config.yaml
n_layer: 16
d_model: 256
n_head: 12
n_kv_head: 12
head_dim: 32
d_mlp: 832
vocab_size: 2048
activation: "swiglu"
norm: "rmsnorm"
norm_place: "pre"
norm_eps: 1e-05
positions: "rope"
rope_base: 31700.0
rope_fraction: 1.0
qk_norm: true
attn_scale: 0.277
bias: "all"
tie_embeddings: false
parallel_block: false
extras: ["some layers without attention", "paired heads", "gated attention", "a norm inside the MLP", "value embeddings", "hashed n-gram embeddings", "a smear gate", "learned residual scales", "skips across layers", "capped logits"]
init: "uniform"
init_std_qkv: 0.052
init_std_o: 0.00751
init_std_up: 0.052
init_std_down: 0.0051
optimizer: "muon_variant"
lr: 0.00566
lr_mult_o: 1.19
beta1: 0.95
lr_head: 0.00524
grad_clip: 1.0
warmup_steps: 0
schedule: "wsd"
decay_fraction: 0.565
decay_shape: "linear"
final_lr_fraction: 0.05
batch_tokens: 65536
seq_len: 768
doc_mask: true
train_tokens: 354800000
steps: 5414
dataset: "wikipedia_en"
Each number is 128 + 32 x the weight over its row's rms, rounded and kept within 0 to 255. Layers, rows and columns count from 0. Numbers have three digits each. The size before them is the row's rms in percent of the matrix's.

# o: layer 12 attention output (transposed), 384x256, rms 0.359, rows 93-113, columns 0-127
# v: layer 12 attention value, 384x256, rms 0.345, rows 94-113, columns 0-127
# q: layer 12 attention query, 384x256, rms 0.293, rows 96-127, columns 0-127
# k: layer 12 attention key, 384x256, rms 0.289, rows 96-127, columns 0-127
o93 092:157206096067095106090146081130232146122127076115135080112128130117132149120134103166120145130093058137125126100192161159150177197150116110144167098126107169102144133093146117086088131169098153108169154081135078164104150148118123125143204121119024096082068153158105140098132131157141156198096136105150115064180169138110122025140167163076129130148121145106129076141142146159110073139108
v94 096:139199089146125131147171190170065161158174100142136095150154128138095174189075146145074134100108127125126116134102088108108160097136145115100098128143061108106196095146089096127133117073127098104061090071169120166098147130098122093124122146179108139105060124125149171097057158114130154072149112093129094113134080084138089083074148114191105119113107079065129096198103157176144114161113
o94 091:072128130057115185139163226120105104172158124150094155148192092092163113140124146113144074141154139059120082125172065153093117141097117122132153147144146071169153104148086134100127135135131122129115154104138179108163127103156118151087070167075085122198195130139107129132145123060108107154148158146109166152088145161168165092187111070143146171128053134148178124131115050142162137118115
v95 088:109106079182091155182120059108121101095123094063123136076150097098078140100129135165117123139139145101180093159137102112137089118123140106133084103135093155115121092089112106128117142149105113170159155186055073123124091077092143153106105129138085109133139123112124095142099176138175108086097121137167125102162187121130129136128156115128156113096194145147151133158159067115104086178083
o95 088:209161088195132079097039074185119195081154117195136161123141144144178132101125162120102139119126155171101145073100111197160153176153078116058123151083152135053110136192135117130164121131092109131140033134112148154158146129099106137112097153051143110143187125162094134098125101105146160167178115070092134124055088121125202125109087102141132122110125098126109136078095175114175153100141
q96 083:107117117137107104117112092107149133160099126073132100151126090097127106150102195157139145180128069110152104141090141108111121106124124110087107120101130179049160095128110118115125126122117142093096073106168169156111159138109135164137153154044143162128111146053067121177124125147176120139170080092105100179186100141148120110132195172166149140108101151098164155198071134092190117178057
k96 088:144066129081101038192108097087083078110093061119183167126123150158092113143109157084098171137091164100103153109144045135110129149160168092146122152133130063076136121145086162168126135191207108136092161163132093145152143129131159149148119084075088118132085149103120189142110071131101127106154125117157090097100137099136141142150146101111138101133141116078111111065172174140116163060089
q97 096:175143153143137082121136153062127159108171180170119149105105173105091143109168103153171060086087118168116148093108148146165082102127146139185093154099129112118121159111150105146079117159161102166120148142091165021130092120138159113077099088134139108117166103095130109106139196120106078101150124043164150184167133162155135106141092114114091105113149137143080142087115150112127159135143
k97 079:140148122100109089124141161113074119149119050079147106173104127130106126134096147167108151183149084042168095150152072083086138091196176102186110109152130195116091107148182108110197175146162146156127142115129131129112131073173134125124152094121155125118160163058155121155125129128205183110133100065136190075115099109146194107181112077133134141178087124155156069093107153093147117182129
q98 080:142103083152086103120138136195078169142144138090103132152140134169138148149121202132085140092098190129110096049155135106124128128103126130142132118141123093088142154106118146161123181110098131118109075133123141112129081110091151155132113097148062156103091203151124173175138120151210204136126107113147162120058169162130152128097087161149129145128135090142181133113129149135103112137103
k98 089:063079088090138169141129217114070140057047112094136120182148126119114103139193114138117115095137118103076113151122154160138105155094078137144157141118150128140130111156155105129063101116110142098172075108166169114177127136103129081141150100089146165119139125141092087133118145055152134156087139142115091157118087158115155137101142193182140132103097163139130125140094129127136124164104
q99 092:189113122127126099141160133133091172107106132105131108122132129124124117151125091133107080105102177138066119141124172171134097114161087145141024200116088156146227109104138152095126157125124136117131162083148195151085096133120161090153125180134005142157119161159072160166133152100158131196139136108122095139153185114187132145173058118134131124092129126127167152122117117139136118136116
k99 087:123131091159196093223172108096172050119158203034119107088096173148088115148170107090091128167140104156098124090148174178129144169082143126144130138082106131154097102165098078078142113125118151121095179079133107118114089124112139140130119144124128168113069122142142120131129148093136087087145130076139159132152079129149190108151121141136115086134091133137115184164063124147175129147066
q100 102:150105157098080157062162063136141105104118099138126090164148173123188141075134096132140148101142137136172177212125151139110109155128146154121168149079141154081107149116168092099155106131109113092130160065112168142126144106135087137095148077165196109107157090122163133096135100163059063140138116103124136178106041159132149065148131180132145140132074169150074134178111135116136143086105
k100 093:098165133137148167047128076125046059114148192087134130145135095165130145131133136092122110130135138060099159123089108068126115132191134070089132141126111140120138126166082143183166171170144080175171165137140138107145156162137161101109146104141124117123135131171125168171154151143128195159163113197107117112130119137152118188147119197195113142161155120116119163135120095109106130051170
q101 093:196128123167192141164108131112147141117142137141154137159102241198092160114107104135082155102142154165098069110168162159074108112142071145126105192111095112172131170105140116130132140129119137132075083111180111167097134123112227101149119113142133129162138075087120122184147098106134173124110123113118169107104119116210180180095090137148144163123179095093105148171121150147131122111171
k101 086:138168118176142126190153127172136102117100161108099146108107054161110086141135141125088147153129072171179086123148163204140129158116132132137151140103132078120224056143175116169112110125137141142159122151095109150110074130061143168126079084131124137135117167114126090157087115037090121086158152122169127133164066124140152130076096156087046088105127165101085171126103164167128139140065
q102 114:061187116114144104178110157066101119143151196145116120100079106142111114115086124138085153117086124147048102067092138180118144086136110132141103118118119108168142147159098118101120121142129143125078121178142107195180159116098151099115044161124102106136171079127112104179125115102140173112095174097135176086126112154167140141131102135181120100103088128147115201072108162129105102154111
k102 095:117068151113091139144120160121108099098121100108166119170135096126112119156115191201101133174147119144086178112105144187114187143141129197148124151155147097082192108100157126151087129139125129116132146160128092153100151119103135147179125135123128146119124118135157134060060126127061087125132154070130164081012096170124138098095081120166194093138134187150084185147102148153163152147103
q103 116:116129106150151109178099141097089104210182199172161153125105155113140098161091136086099133123096184132130116121094141091160098112161065125167074110120140116145129122123118073110158158154098145135123094155106090143125151130094152081150054116087069147164135149065054119073122116078141168122115153121079102111085119131123118156176083145122102134136129113051138169072144152118145166154124
k103 096:137129154140153147145101165204136099156082169122146125183146129084083121134075152159117148139116164184179117137116118146123181143070144180116117139136147084203157104082123106146075110142061154115161081119143080135099137173184131139118133149102095210162157110176137092169113113097066099152068133094113142106083127182124150109095049047114103138107092056078119172151153116137167098135109
q104 103:174185120137174153134101106181161073141108170129159101140135132118148086142117117110123175167158111103136146147109069146142121124163060137158084038108132136100125088103161179125131141126050108115144102124111147110140194141171098156088130155143070142094183135122085099155116039129119121084093168086069186081106097119112072091131096142124145149135120172123111137104141142181140093116099
k104 102:123153125151163172054100102146155180115127082163112105132115071147128123148180155083114122151121190157089102127156077158120186131137176107150119114152105084154206124110104150150121148115141183094135139138135097120175147170093153151110154089111100129126148121155176082131108149119131122174125142105116127122088125147115137143129098110100129108136127133107109148076125073093113113169160
q105 107:055101130107110124183180123103074162129171195156123154113101126047094148138123179151120136175136156100081117154085127120153081116157121120181147106114108144171099128087164118176140099164140118113086125112117136203130102097125118108170142180115113146120099124086088174148111151111120115126140101071117132109164132115084163124127179151127097133055162161138127156174048120119133150084116
k105 114:175164178156133133183138054056080100074145154126108179104113114171141124087132118072083159119140109156058078138085133119098126184127085116135081140096120174077162160107010123117111136146205075129143138131135105137123095099142130138125118138106129155152119121171072124114129154108120133137170061116112087200132117137114114168086122141146121110150146143114105174115097120115104098140094
q106 118:223097183118129175143082144146071149134144120133157124086121095128154136148097137168184159144124099031165069134106133170176091110075129087133155130117100169169086125127124115152120111124158119152130151097146118114182097090159134147137107138083147166177123080098174134112106113136130063124095082063117186110103103131111127102116140138150148114110147166070146147079149116102089149107143
k106 120:044106107158185157152202136146140113114175119139087113090133112120164078113112094174102171143123128110145099148150113155208145151109177097140102138136135106128067147110095119099156092123088118119095153155128141148161152156164144193069108124089185122123089149081173113135127139115065139097160165121099130148131096129135214162113138113173117123146149132095136115131100125110136141173118
q107 112:153119147094089096123165145099124074116099073096117167165108160133089133086140181142172134107172155120166135104157099110096110170108139134116132105146114147137147102119090167177088091079083083159173128165152134080135201162109209104181106153096116103107151183122145176204119128158135169138063098106187146158186183138114117115128132123115126161105135092117165098122112143114175146071020
k107 119:230100144136135126145114148145154110109087125165119090098087187081120077144177118109136087083130176164125192107164138145170157144101141128083065069173117078097094169123104089142069052190111147123185109209180105093130141119100116094126104204126116099166128163149129093158097169130086066136130138149107122159089112198130151146143120091054086106144143115156105171146160155085116179107086
q108 108:116170160123123133081080217162046128122131117099177121134088127142149129158142093136136132167130117114092125129156112085148120145100136154144104110168134175136133119132053136160119123145195117095184108150129060150092137109119141143093124139106163141156174116154162138148112197106095106177182122102145177173149136102146118145112126136075085177142114152124132118072133147130093129191098
k108 116:096106131125062144134077138135088194137159137161099151115127134147099117086117089081136174104120084102121137104107073120140075150129181165148181137150106159083117112106086141077084212166078122042133164136132141110105066157142142153140109125071147123137139118163075094134068112091067096119157118114113115180144140100068112177125133146130059135169151170071130143095101121160139136153104
q109 110:137100147142162092108225165138084084148118145151089085126167135104139131133105106091143159155127216122127109122148100141162169127165152102103116150117130153099092107120098103174179145168166145192183124116071115105098191118105039148107056135044171140109161167105183124156107175132132070167111133188194141134127171167093203122127125118119189207073121131126159139083121145070121122100142
k109 109:084119111137134112137089166103118122116086088160158112098163138154097169137132057153188166143082126107135118109096063153132160142103136113123135099095132153116130129118120111108156138127129082128133096147121110139154102123098183085136086144055095157164080098116206115136080143102158064079076055153119064229132142109076197133077137185166126144053133095122147150010180129088143071128079
q110 123:104149123104133109127160097102139114069137121106135177174132093102156082163108118106152164126139081187131131137075106094154167163119075169134087158142141131117155028123110169098135073149118129125161116162098093174135161154111142109118078121116121106131180140216044106105116137160189119148119220176169097149128084127060124138059139193115158071082125190152140152131138145153117176121170
k110 115:108157148139139150160138049223134168122076099130134109132115158150146141141143148148087170120161140209109149091099108115152156086129103147105101144089179173133129098141202091085107124119058124107135157158124126123097120097152108129127065126131155113126170174219097133091187122157122101179092085189160090129046109200121133071104116118088137152158117131138095115132167194114056111121182
q111 111:117174115118140138092164057122141184170139106135139084109164114134088149169087080179140135177133181140106095126144099109120102108089119065096105041112138138130106114084168094178103121089108119057146098060136167084111096161165114100227065101107141162096067073115150062157132088144061165139134129116087090084130073096138123116113117093155148164146117175083103123145140126152153096166107
k111 107:130120140127131158119126100138160131131176180115153080133101101076135122138115095137093095163147131082185145122108097154144127086100086081126029102116175137130135130088194184156115090177058126134103127126187113125150134183154119170169075098164151108161159069172073113131120162125142133151167078104095097105169109132195148160052167159143135131129145138112131144108133147152096053183141
q112 082:183156155119106092087149078079164100154158103178120093113114178162054145164137154169139164147121181159103147103157130109082133143120200076109152147137110096155099126127157082161164138091165151171111128162104074110194096087137100106091154119114157120100101176123115089167144181097107100064143153092190116105149150154087120132163062103083131095164164083147140141106124163150091142060106
k112 081:126181120131146129146166188125154110147168160140090113114132173154138133069107136176164124067179141066088122187091094162133104129141145161177143095152175152149112129094181084153130093152074115092155093086173150074064090148168163087176133116070130118111151115113088089130145099122122109096112117094105167163108159048105141202141170118158083108137086144165125128145092149116126127116143
q113 087:158134096208170156065156151111126143106091159149144158117157084068114125138151136209057182160139182160129111086194135092087174124101115106142122070136153102111134100103191168129106121162182114090106124161172102172184152173159180144102141148147147138122092113138119164146114104139095130158136119076133148152131091180125156103091094099117153144138135162113144148171117185125107181072147
k113 080:125138171178152127145142124085208127151182134105054119067140198134137079127129099162060156121083131158082202173134112123163096188140128122119121099131090152163146171107095087130161149122113184154127127092109153136090129107137068130105117108147102079117132130097107154139171163165093133095164144059164161166136102147144194194172082094129048141150101132144091126132161117134099154137101
q114 095:113128135122124129162147041119116103184219108131156161065139125134179169156150134068161173132098098101125151140105110181174129123082076132092160134132140124116163122164127155165110090097106210125152128172098084174131114147116142126130166081163129149155104178107096088128149127147112088072133114131113082100121221136129082149137112131137067072122098084156126144072130151079082170126152
k114 086:181187063122143100148093134134149134053103077150080155182158142136117146109124085166093067115148123088093119079192155148122152115095143160121157112143143090078161153135172168103104120147149164073118152183139112128146097158105149127162093163192100143147138124121058115121125086082157094143137112163115113117135116139150128081159065141176161140143100182095179117112096135131225099098098
q115 101:094130137150152120138117175159124175185140127128088132097145153125100074120121182083106128082108162162066135128149113100138174092154087104131098047165149140127122120117110194163106154132161169099185065183149095158162057163064127146117090160120116125172107146128100140149093134123157191123116141123120059132125177144103136108113108111162113185143139182100117124102084159100153179097100
k115 095:148094147096152118156123094130123086095071070105131195187105074133124166121080105163119100119118120166121061173118156238140148141100126182174149137174138093126138084125135125082088098105139121138138132135151116096145049199142168107129093154168108135149163114176106103140205138079104096104044137100123078088178189101173129148070109116140094164152068103121179153197161119145184142132114
q116 088:193167141144128099166135183073136115186170195161136113170138169120086121149129105182074148134162188100119141152128112163097128120108144068134098144146094133108158168145193088168153104142111174082099169137121048180090116067094147119205135124109174137133116134173134127121189119119085114170197146130138103101129179114123136134118101129137099118139132131133119130156081116154157171079089
k116 083:139084097152139129196122165152108110099119132117135188129154104140103150107100141133113101152176136185140108108160173175121125135141156110154102127174146181122110164118125162115121107113128144146100123135099152085131102170197205126174114116086159121136148091150105075116170108065094062081123112104135033102196137140171159181151098147140145186099115098073146122152142143087133175110142
q117 109:125115098152137144123128168162096126188107179128188161127101132101110083082087181118102120104068122145081129116144082133101171083100110118075128106123126140116131087166111163130089168153147181090177109136177153107106076136102129077105066180087134127121137164103093126130114132096139167171136144118141115166094129154170149145134090137140145177166138131120160138079084120098162180137155
k117 102:174109128139121149122122151141146112099060119112143160211114139073101079138183106134176084080103124163125104143081136110147112104098079162149106142115137149134165107077083151150107096135097125165169070148073100138167156228120139062146066151147015129145160106138134122100109095094153107123021160136152179162127175173115112100130080073131114100118121155103147118114184075090165149141109
q118 101:147119151080050133181107086109149137145095157162117097178117078120167108141144099136186081108126096167124143112134154106134138171087086181137153129137100109158131188139110165116177119176134115162119135166100126038159116144088146091097101140157087124149138147157139146099083089082140137111101150077146168110164154141101113153125108045125086108106087113117125116061173149147134146153114
k118 104:205189123121103089062093108073093114124143118143094111080099148172136117109097142136121079161151131087105152130106127127137130153145144129183170019093164066129234119135147109155150125141137081101126153150217118088146181131111093150071117193159079141100109097152199108177100112114185131154147143138119144129089130105152079124156107101129100141121135143171105147131122125110144121140129
q119 101:115100099177110081135122218178164138087160139123128134159134040121118154133143185096142111142139124084115102112162082104144096143116156135092201108152074117136139149137166154153084109180145142080152160158078143068133085136127121113137114140154145135205096147158072136100085121145096103101158117178138118181103115091128128140162155121129153122192133094152108083130163093166126169116099
k119 099:185129172063092127088085136129147092120105105122116104138098176118080170138135156132130166111142170130148143109087123125170099127185148140115135105126112113098085118050142130169139189160064091126182162152137180129150137091116104081077102120137070130121140110141008131180126130212172151161104119113130129141124150078147155088197152115131139204150148059128136132062126154120082148174162
q120 112:192184153137097118091127150120139088064191133093138158181086154108110114133048079168098131147120143136061130140082124137149101114104066177164120128158105078119083147139107118142116159149134152088163112121131063146127107121117140167145091103147173058175127102082067138119144102127136149111091110116110122142134099113098110098104111140162126084193152079131095146092113133161140126162145
k120 113:049111126103176065171064150229136161162140122124108075176133079137171144131107154127093114143098106126137141085138189205105131122112117151151138085175078123107177101121122127087106089143112119138104106145114124155102096123140183152131163012130130121161130138118168096102112105153052065116148137175129155097103085126084140064114109110123173081186084162102091137109093155156170163142123
q121 102:180146193153168110162149160218097106170107133124101177101057123142180136114092100112099100095169148082192153151124125116113109186106095126102100144153156121088166126127114082101078114085100146119163101127164175132188161110118147124160132073054120109077161141120162092065073137094077176074075140140166088077140144143085102110150045154094089121108120120033167136125118161128147137114143
k121 113:122067044141158157127131185163062163140147161134178154161194159141094146084148083092121122169120126113049163142110082137121091112094103119114089167117162087085119109158108121157098095072086169151101132111171109142117130105142113080108057136161113135099133194106115136123096122094056175104127099196135089154135097148121131222114103139129061068142148149153117176112056124139134088148139
q122 108:125153164173116089162115184073125134149086161105110139189119131184111084106133122099106064101138145101099124080094082112055116143176140070178101114120130156134143188079137106134160109180142132083069105188116109119116193152075131150134146110175102103068127082083170125086093146094154167138146143152111121153136113091150094145133108086134089115098112189152096179096065121162146095134168
k122 112:114126099129070106109113124145158160192079077158151163137145112144113083151132143135159126085162145084137090091125137123106140150144161083101145147105108135158213148096130101195149063122132115159126110137162147130118153106132130167174150141141021090105141189153127155152080121097145138130178118144089121109115179114164125148150114158141162074124152137111177179135146167178100125172154
q123 116:079172122119184127164127166141147207166099081128170128112154069130132078168189168139174118095152154105048159113145171122127172161091137080124189160150120110105138139085061155040075063138092127114095080155142171129115136111120185118155110128147180126128134131151196105129054138148110069088112115096111127108100098069137099148167150125135125190149161119118140145155108124157106072091146
k123 113:084086096084062101099161097155111187152160146168127126085221108145086119119101147116141157147114129127086106100109137146094132177116139156080132130147113127168136138118120161115133077086102186091059130088191142161122125180112184085184177126155186085121121163156184095195082113173156089090164151110104051068112120155115126149146139100103130124151103137154118114141121133129114084108124
q124 113:058139055107213118112119128123110108092120187201170093141080137120132143147047131107146127104126115134106102170127140126132123118100104135137107111187139117118157133125201113136171124147102138054131125163187154174127149152124081179145141146174121146135084136140154093163085074118111188036125128034142147174203163141104094126090122191071107124096144201100129123152133124151207189074111
k124 110:133174146177175116118059060097099125103085143169105133152151096087102142130103122054096161148167127127131116141170138149130151125100148148111134124170157157079070098188140090110109099128109158083136146080111132134097113070049139126127122121133147158161142098152094105085108135081117110054142105079116106168144115129112145118138095170126126130083096166109077171129083132125102158115074
q125 109:177185172116095132143147155075178146124119164079127195145123091175107114115148164083105095147168120106046126108125116082096122140144046145099147111156181174089119057140135153115075134117160185126121065102144154161125169118084110091141132126154046151136097157088100098162125141126106138103147150099148129105153079076119123165186068172130143191156116147156137118139171103123138092154110
k125 120:165094178082115132161138129187111123062088109144100235153084109108089130168115157126129121137113127158131094064074136119173078107083145148098118119159078064153132147154155128145113121130111118125119159103122119175136095121172169112171106156167073171148166154160136066108132188152099075120126088126100134119104149132098145154130089114178141097185118148160157103171184146144134143107118
q126 111:175141131117106164112089100131064174079119170118157126134135149104113120105122137125135092147093177170153125137114151090147066154074072102088091176151073093114124110141080158135115106126123146111155163111155162079100166092096156121085115149114119122165078151146093138066136132090152135140165086092156131097090084139137103106128035116098159192113079145134122144126158110122151125089156
k126 115:137117066133195117114069053137128172109149215089096118171147155090140155134118137110087152141075195063098126091172124051135047096130082188084044127132096099131089139129146149106165169138124163177081148138148111069092086090103111169130126121130107111202090067149115152207162116085149152132080169115100100115145136116113113150168084147084149146088099156134115078098074084066131077120128
q127 106:155140060140105156151077115116134145181128077161178161125109069137115054149073140135131133128129158127167118187099107172127160098149149137177130137169111099109121100109176116133144140114143154187128130143096121130102125116135115090156121138160102133123145161094106163112068128176137129113211119110115161098100078137071118157067143096130114150054135103109074182111158106151043150104136
k127 114:141111123114115100083211071122134197137127147217126117171111121142120072063067153103092106147152152128156127084130122147117168145086137188067156098177184098081128105140110121109191127153200112164153119160096108112137114183154105099141053143141151070113131167128154113154097066127130132146160095103107072106134018176069077129133135090149144126154113141113128140082102133071112130165118
v96 103:082091153070112065163097116149190123154110170171103173170144146129088094163128116140129136104112127137131115127146160146186130153170155139094182133160221115129167112110123147099170168130177152151097151165086114179095119154131098100111142112120123063141125149148074106157167122090111100188130145138165118144061148136153175090175158173131134093120148130170136122089144094149096097169184
o96 102:176116060126160183122118129113133176112148090121069119140096114161178073141159110149109127138171149129086119112135126136030170098088101163178135146151136172121193124139114106148132137105169161156093076156144129114134056146118106115092082155159108125126155101114135133108131149207169109101164140124194202112084121171152135140118157153136086143119153099131166108124118175134107114098097
v97 103:202184088161179098150124137077121094137156128135089154150164139131099111069112074170102166150100067101111159163189070159121167112156141151126110137112127088105167202129097174124148109141156151140105069126099125116123135100099101204183194125191135120171069099071148069160127189134050161128123104148114134083125122068103097153133137158121115131184145140200088160123083109117144111132142
o97 103:184160121112093152120090087156140084146128118087174153094091171130152176154133163166129132110127114139125086137133104139085067076172135052148127072118129159176086112150150130149139131169145109119114093190111135179126122120160091143088127106095127081145139145124188114150161178129167131086196124155170152117137107108109148139088147150132130153159131142069144120107154139160144119167110
v98 112:084214167122179113131133123144180194130145108107066084152144145092142135138161162138123091124164167142111172131095138124074155121136069164139122096088095140144155145081148091109137090109162082080114080161138129113059109132149088139157136134084147157095149134142172061113121161132115146129128117167117138062084122124110162134151103076133136174139157144166136140080079145147139153138133
o98 109:127118153135133106107118163128179119137117104121131101186158110116124155137133144105140108078111088115157086120166129192099191136135180139100070116108113106176123186161209097088108121165166134146147122083094155156124110126147165106185175120128146153183182088104237140082126108138143161142123122186152138120101099112136123140088137071146179131177152110128130111077167136145126143156113
v99 103:115138083092077192143135111137122086139082074087101119101176133124151122113094124145136152150143141096138131175131130076097125076159202075135105131083152143116148112122201114095155152092130202148134128141124118090162103090130071111163196092137190065052113125062125088133142132074109099066172108100123171125122082129061135173182164126108099123064119146147091139145094095141179159123101
o99 102:181154129147173096086137170176096106146102177056143161157134100166154156149141127176099096160106175168131096112125130139106103146140086105141156105104091136134150124143131089148123165128106142153053103107055157149166120102138132119121093141071114172160122054094163137148141166138094131128141156160174152175167135125170086078149101107159093145152119149131083123111144152169071091140142
v100 105:101107111096127132101120138095124180127108118115125124143057109141131153170185222129112141128085109151108166110143079077120166104103166136126134142155132146104124137170150184063171120134111068061110133139145151124180122185089146168044141145134146125134112095145134158162128118086140177112114149187110117154095163137137131158091142155142098148123117092100115143095143106140140065080055
o100 108:125115133100152125128079106168105092155173189134097102096133123143093134100056138136160184155164057149194082133145139075149077144122129083183138054070148102098049105130123152126109164121139124105192103149122108112117112137186084085159112174147167166133153114061096136090134129090112145147178079092084122095164088145132071116106180091122112153102123089133108111132111129128123153132109
v101 096:060145124135129155073132141185150083143113170112157168128123120083158146124145107127186155175145130110128128158113123131173129195135123167127111142081099111102143130128172157079155205123097130167091194150144058146160167113147119117104096171150068083138125132113153138083086198065200158181137119081127133089164067105131127099168125117201154083146138119133140155172116091189159108167167
o101 100:155080162117111127143184091164122152136120159124173092147156178153083170153106111153069145098154097137110163151064116110141148091151060158126178193179126162191169146131136114114106128152163149124105101076087115149120082128177144100050147081153113130121161146124071121081172170161121075126116187171106123174129169108094124103122106145193094084157069129116078140152078178147089113089094
v102 108:071173088123116177087089065157101097127117112066078099107062100120143135119091126124091122076119140156206142140106131163122103153159214199148111162123105128105141171090133143120128110112134155115114175127102144128138102143124206159128151113085098132126141100150155139112156093114092207151128147141110152125092100087155152110101075112181121123136237101166130105170179132116129107175119
o102 108:116122154148099153123081095079177111114090064139101139167166103148087145109142125160125120172146100167164152075098137126138132128136164125106115128090152187098107101152112068074138171113108093097122157105146057103156140103153116110133113165163152060137188137123097117184166183080165142143162131181145127160060114165180057154130113080116110133136139149177064146133119134126103148117109
v103 098:163077192196204130119156133150104099068153101148144129119165168156160093132150082178148107118149069088056137196081135117112185086098186136122078152110113170144141186157142160135149161080165141117138108095106158123106158103139090098102162083090119166179101087097142153101112147105172095109126107099111185169147087109127143117132110157203164131049105171131164055102108175142168144087120
o103 100:078155068098131116170157139134116165157113176183176124150149135103140133144122086113099162119115186143192097107123163123153136084119120120118128129094098073167052103181130076150154119163143147146120125112138112168132186072145113171155125089152113171106122155126090130156122174080118129122146089137106144113161171078192129207141090097148148141136174134061132133107111048078085085170129
v104 106:139132116147111111091158155131151097128183152131162131098199123130105125106140107172113202143168119136100137091093076138152088056132132133111146094105170127129140116152195139113130140111165184130137105142105117098146145119163100164124164123154186086147154180131174160134045081158141166133130139121104070147166077179123087141149139079119128086191099175095081133124081138091174147143095
o104 104:111130101064087075122122108159125102161129129171135124112124175144092164124143112149130048130113133061052144097114128129098162100115127132128153145101111234184119118127146139151196172082176057115121092124158143149120132139131177142121124128140094169169110098193136105110120122147055121132183132100068086160121142125138086166160098143161095169163092095127139177116112118168132148091140
v105 107:150135062123122136109099127118069123132076141126087082121121109141115182138113179104148108168139164133127112145147148178170091179078050070112114119178111158093169124158116144113131105110161190194116114095139120077076143091187141110110173164147198155125127130166122110060149091150135097113145121164156112108155162136120132160150138104149140166135086156089112139092142132079180140164123
o105 108:121077114159118136169132107116111075170073124145058126095154125085130120108163118069152113138125141087150171139098150111081127074115184130133113112139151111169107100172087185163167122055186131079144165126086142090156219120080135128064140146156110129085118142162046160117126113106161117094132156130138128140136124169143154140152104145156117163094115127203148058152122125179109161131170
v106 105:122148139143120173109086147153143118164129111177189149110115122122095138094186189112127155132139143150119138157146154133093154143129116116095178131158125123133160143117083127129151104170184148126086096117089158128171086184153118103117120173119163145147106185104168121161155156091150109155089161246127207101159181099114060139195089123156215109122141065123131152091122118128154069165122
o106 104:152074164113176132177104133120175145082183150083129146156122168140143110202108125183141186130130062160200134072113137137129093126118122083103146126132156107143137096120095086130089156142134180105093169126099180147077175122145125146108153143156132139170123142122150108090111124092168135146098122094152132147139125145185161137152113147184098145123104128114037141173102130068122132074157
v107 103:085150173125129101097119199133092190095136112122222106121097110104086109163104133123133095045169120123161136173214173146092089098161130135134136187173043171132146129128079145114174144152160132134126138133120137221104133138125083119159131136125169061174076079127110145127130132121115123129161154183137109088159080071112091124128191117138159181140069122101164103085147161160189140106130
o107 101:152061086157155132165074131118127146140140146122082107143112119136093132122112134146103105171087093125137122143097136179157129175135163107152130061127194110106103134149167137100167135176125080138118148109127112105164171139209155096119114097167114113067152137096131133145173170093087137117108139075137187174089192148144121116117098122139091143031118114182170109209178124090065139120139
v108 110:139115065090126150167163147156135065170127116135144099088180147190145107045099074134142200119183106060127159100076093199130171128115096079126110122126150170140151142109098092159136094149157100200119065124087164125124162110143094110122160152176167155118141131087111114081121095132115083115169163181180144120131128100142136100148139064157189111126148147159088141098107154136077149108138
o108 109:169212111155145163169094146127155183143151085124160121161130120077162126168179177097132072137076131155112135099120180135110114095113126131115164119175144139156109117118100119115145123116149152119114140132108148109158184149149137134134148159107134114067138104159162140161075103108088072160111123135199155152183163140160149189140151183129116129131082132125152166125073145128104162126122
v109 105:090086159167145099180149102111094120168205118078190148133128172159115115171069128153098127107074170088138124203136136089114151109136095117108119090112082122128149111208161168107130124079128074035114155104120149118095133120166126066148131097148200094105121114151098109144156104113109138133127097143124112134115128119093124146143113134131158094080146114172120035140177120165119163100113
o109 102:088117110158135147113096131125109138079141115161164113125134190110168142106097100065086103155106158098161124152204161136137106119141128156090141100133130104089132135135130098115104180161175207149069132128120141146145146136170111142161075166060128135084101168114144111156127088029086159166116110093092136147065133091194121148132158104145149130091105128125108115136114161153112071132103
v110 106:166083076107170103134091200119125157113148107115141090160114134178107149118075138187151134190069101144102154136122155133115139110133116145120086157113103088111145122102193135085133120135119092149152094125063038113119069097125132161099104118168152193069149042068098141168134147161136143113091082137171164156141159110133172118147161104120113139061135092162127099112147152110200136106119
o110 102:096158104132046133081193121087092098115186150145143154132176162159153123130128074098170170110173166182158127169128194083166154213155098121166113136184115123122131103152073156178125133085095139160061138136127146119128132078117140116107124084112127152080166119145122115191123163110121105128138119131133139109135177154049174135117062117107162145122180139092072139158107093149126086100123
v111 102:106163104118124166134173130087087149128123070174116124100076141122148101131116114111179128116164152102166137150108111128133148157128107143117107110147114144158185167138128139059186187119110139130141114126180125206197161209083158185154087112120121093117089135152123103119111154087077123142126127058185066054107160078168165164099146159177099139104126136156119115183211081154158133194135
o111 106:160105164106150114142111138144190131109096105209108147107241152128169078158083149149114188130068087115176090125128169089135129173137121147184044102191126105144075139068125137156093127122121102097143128102112122103101150123174115169122146086109133125101133129142118121118180113133069121144085108116140197178148092148183139139091117147076165134105140095114152123101082113147118174134131
v112 104:149180140058135085140112082034116075138157078151152143131134156100147141167113096151155145112102104162119146145047189081105108088108111118159199158120164117153075149069200138133113118111111074135156085194089172107142101144180024097093073103104105133125122132133176051139136145164071137131077116169117169167149127138137161140157138113115097160109112101113089176095147167131135122154156
o112 109:147147086174066117064086142102155158075130104109129122191116161138113158134103153146117139097151167079147093172172128138049106171106152094137122090100075114105190108071110062152071137132107160160148129112076125107147138068090201085148103125136144122124098171099171114162103189151114110110121074106097069153143092142182147151154143169103123136143085076066110157078117112152125154103122
v113 106:103159159172177181159165114141140115038166101138097175116132101150110139132106131149185112128099184064091096139146069111130132167089168177112180154138131155139145183134074143157162206165162155153065127166172119135139127144133073093124106150167146142174091123135122080123149124096126169152136196210095144117107152138120123180124111110120113126142165124100105149145094099124153081100163
o113 102:102098168074066138084147157167078147140114182128080136150111078115139188149149128175086174166127117116131100169120112182157105146124103102111111087119126168098153101053163078113122170122154204132134112122122105129115115177103004108077119154102126017175125127088131146140156157192122070133128147162123156129149119163123125165143108217135106151142050098148199123156097130166101135103138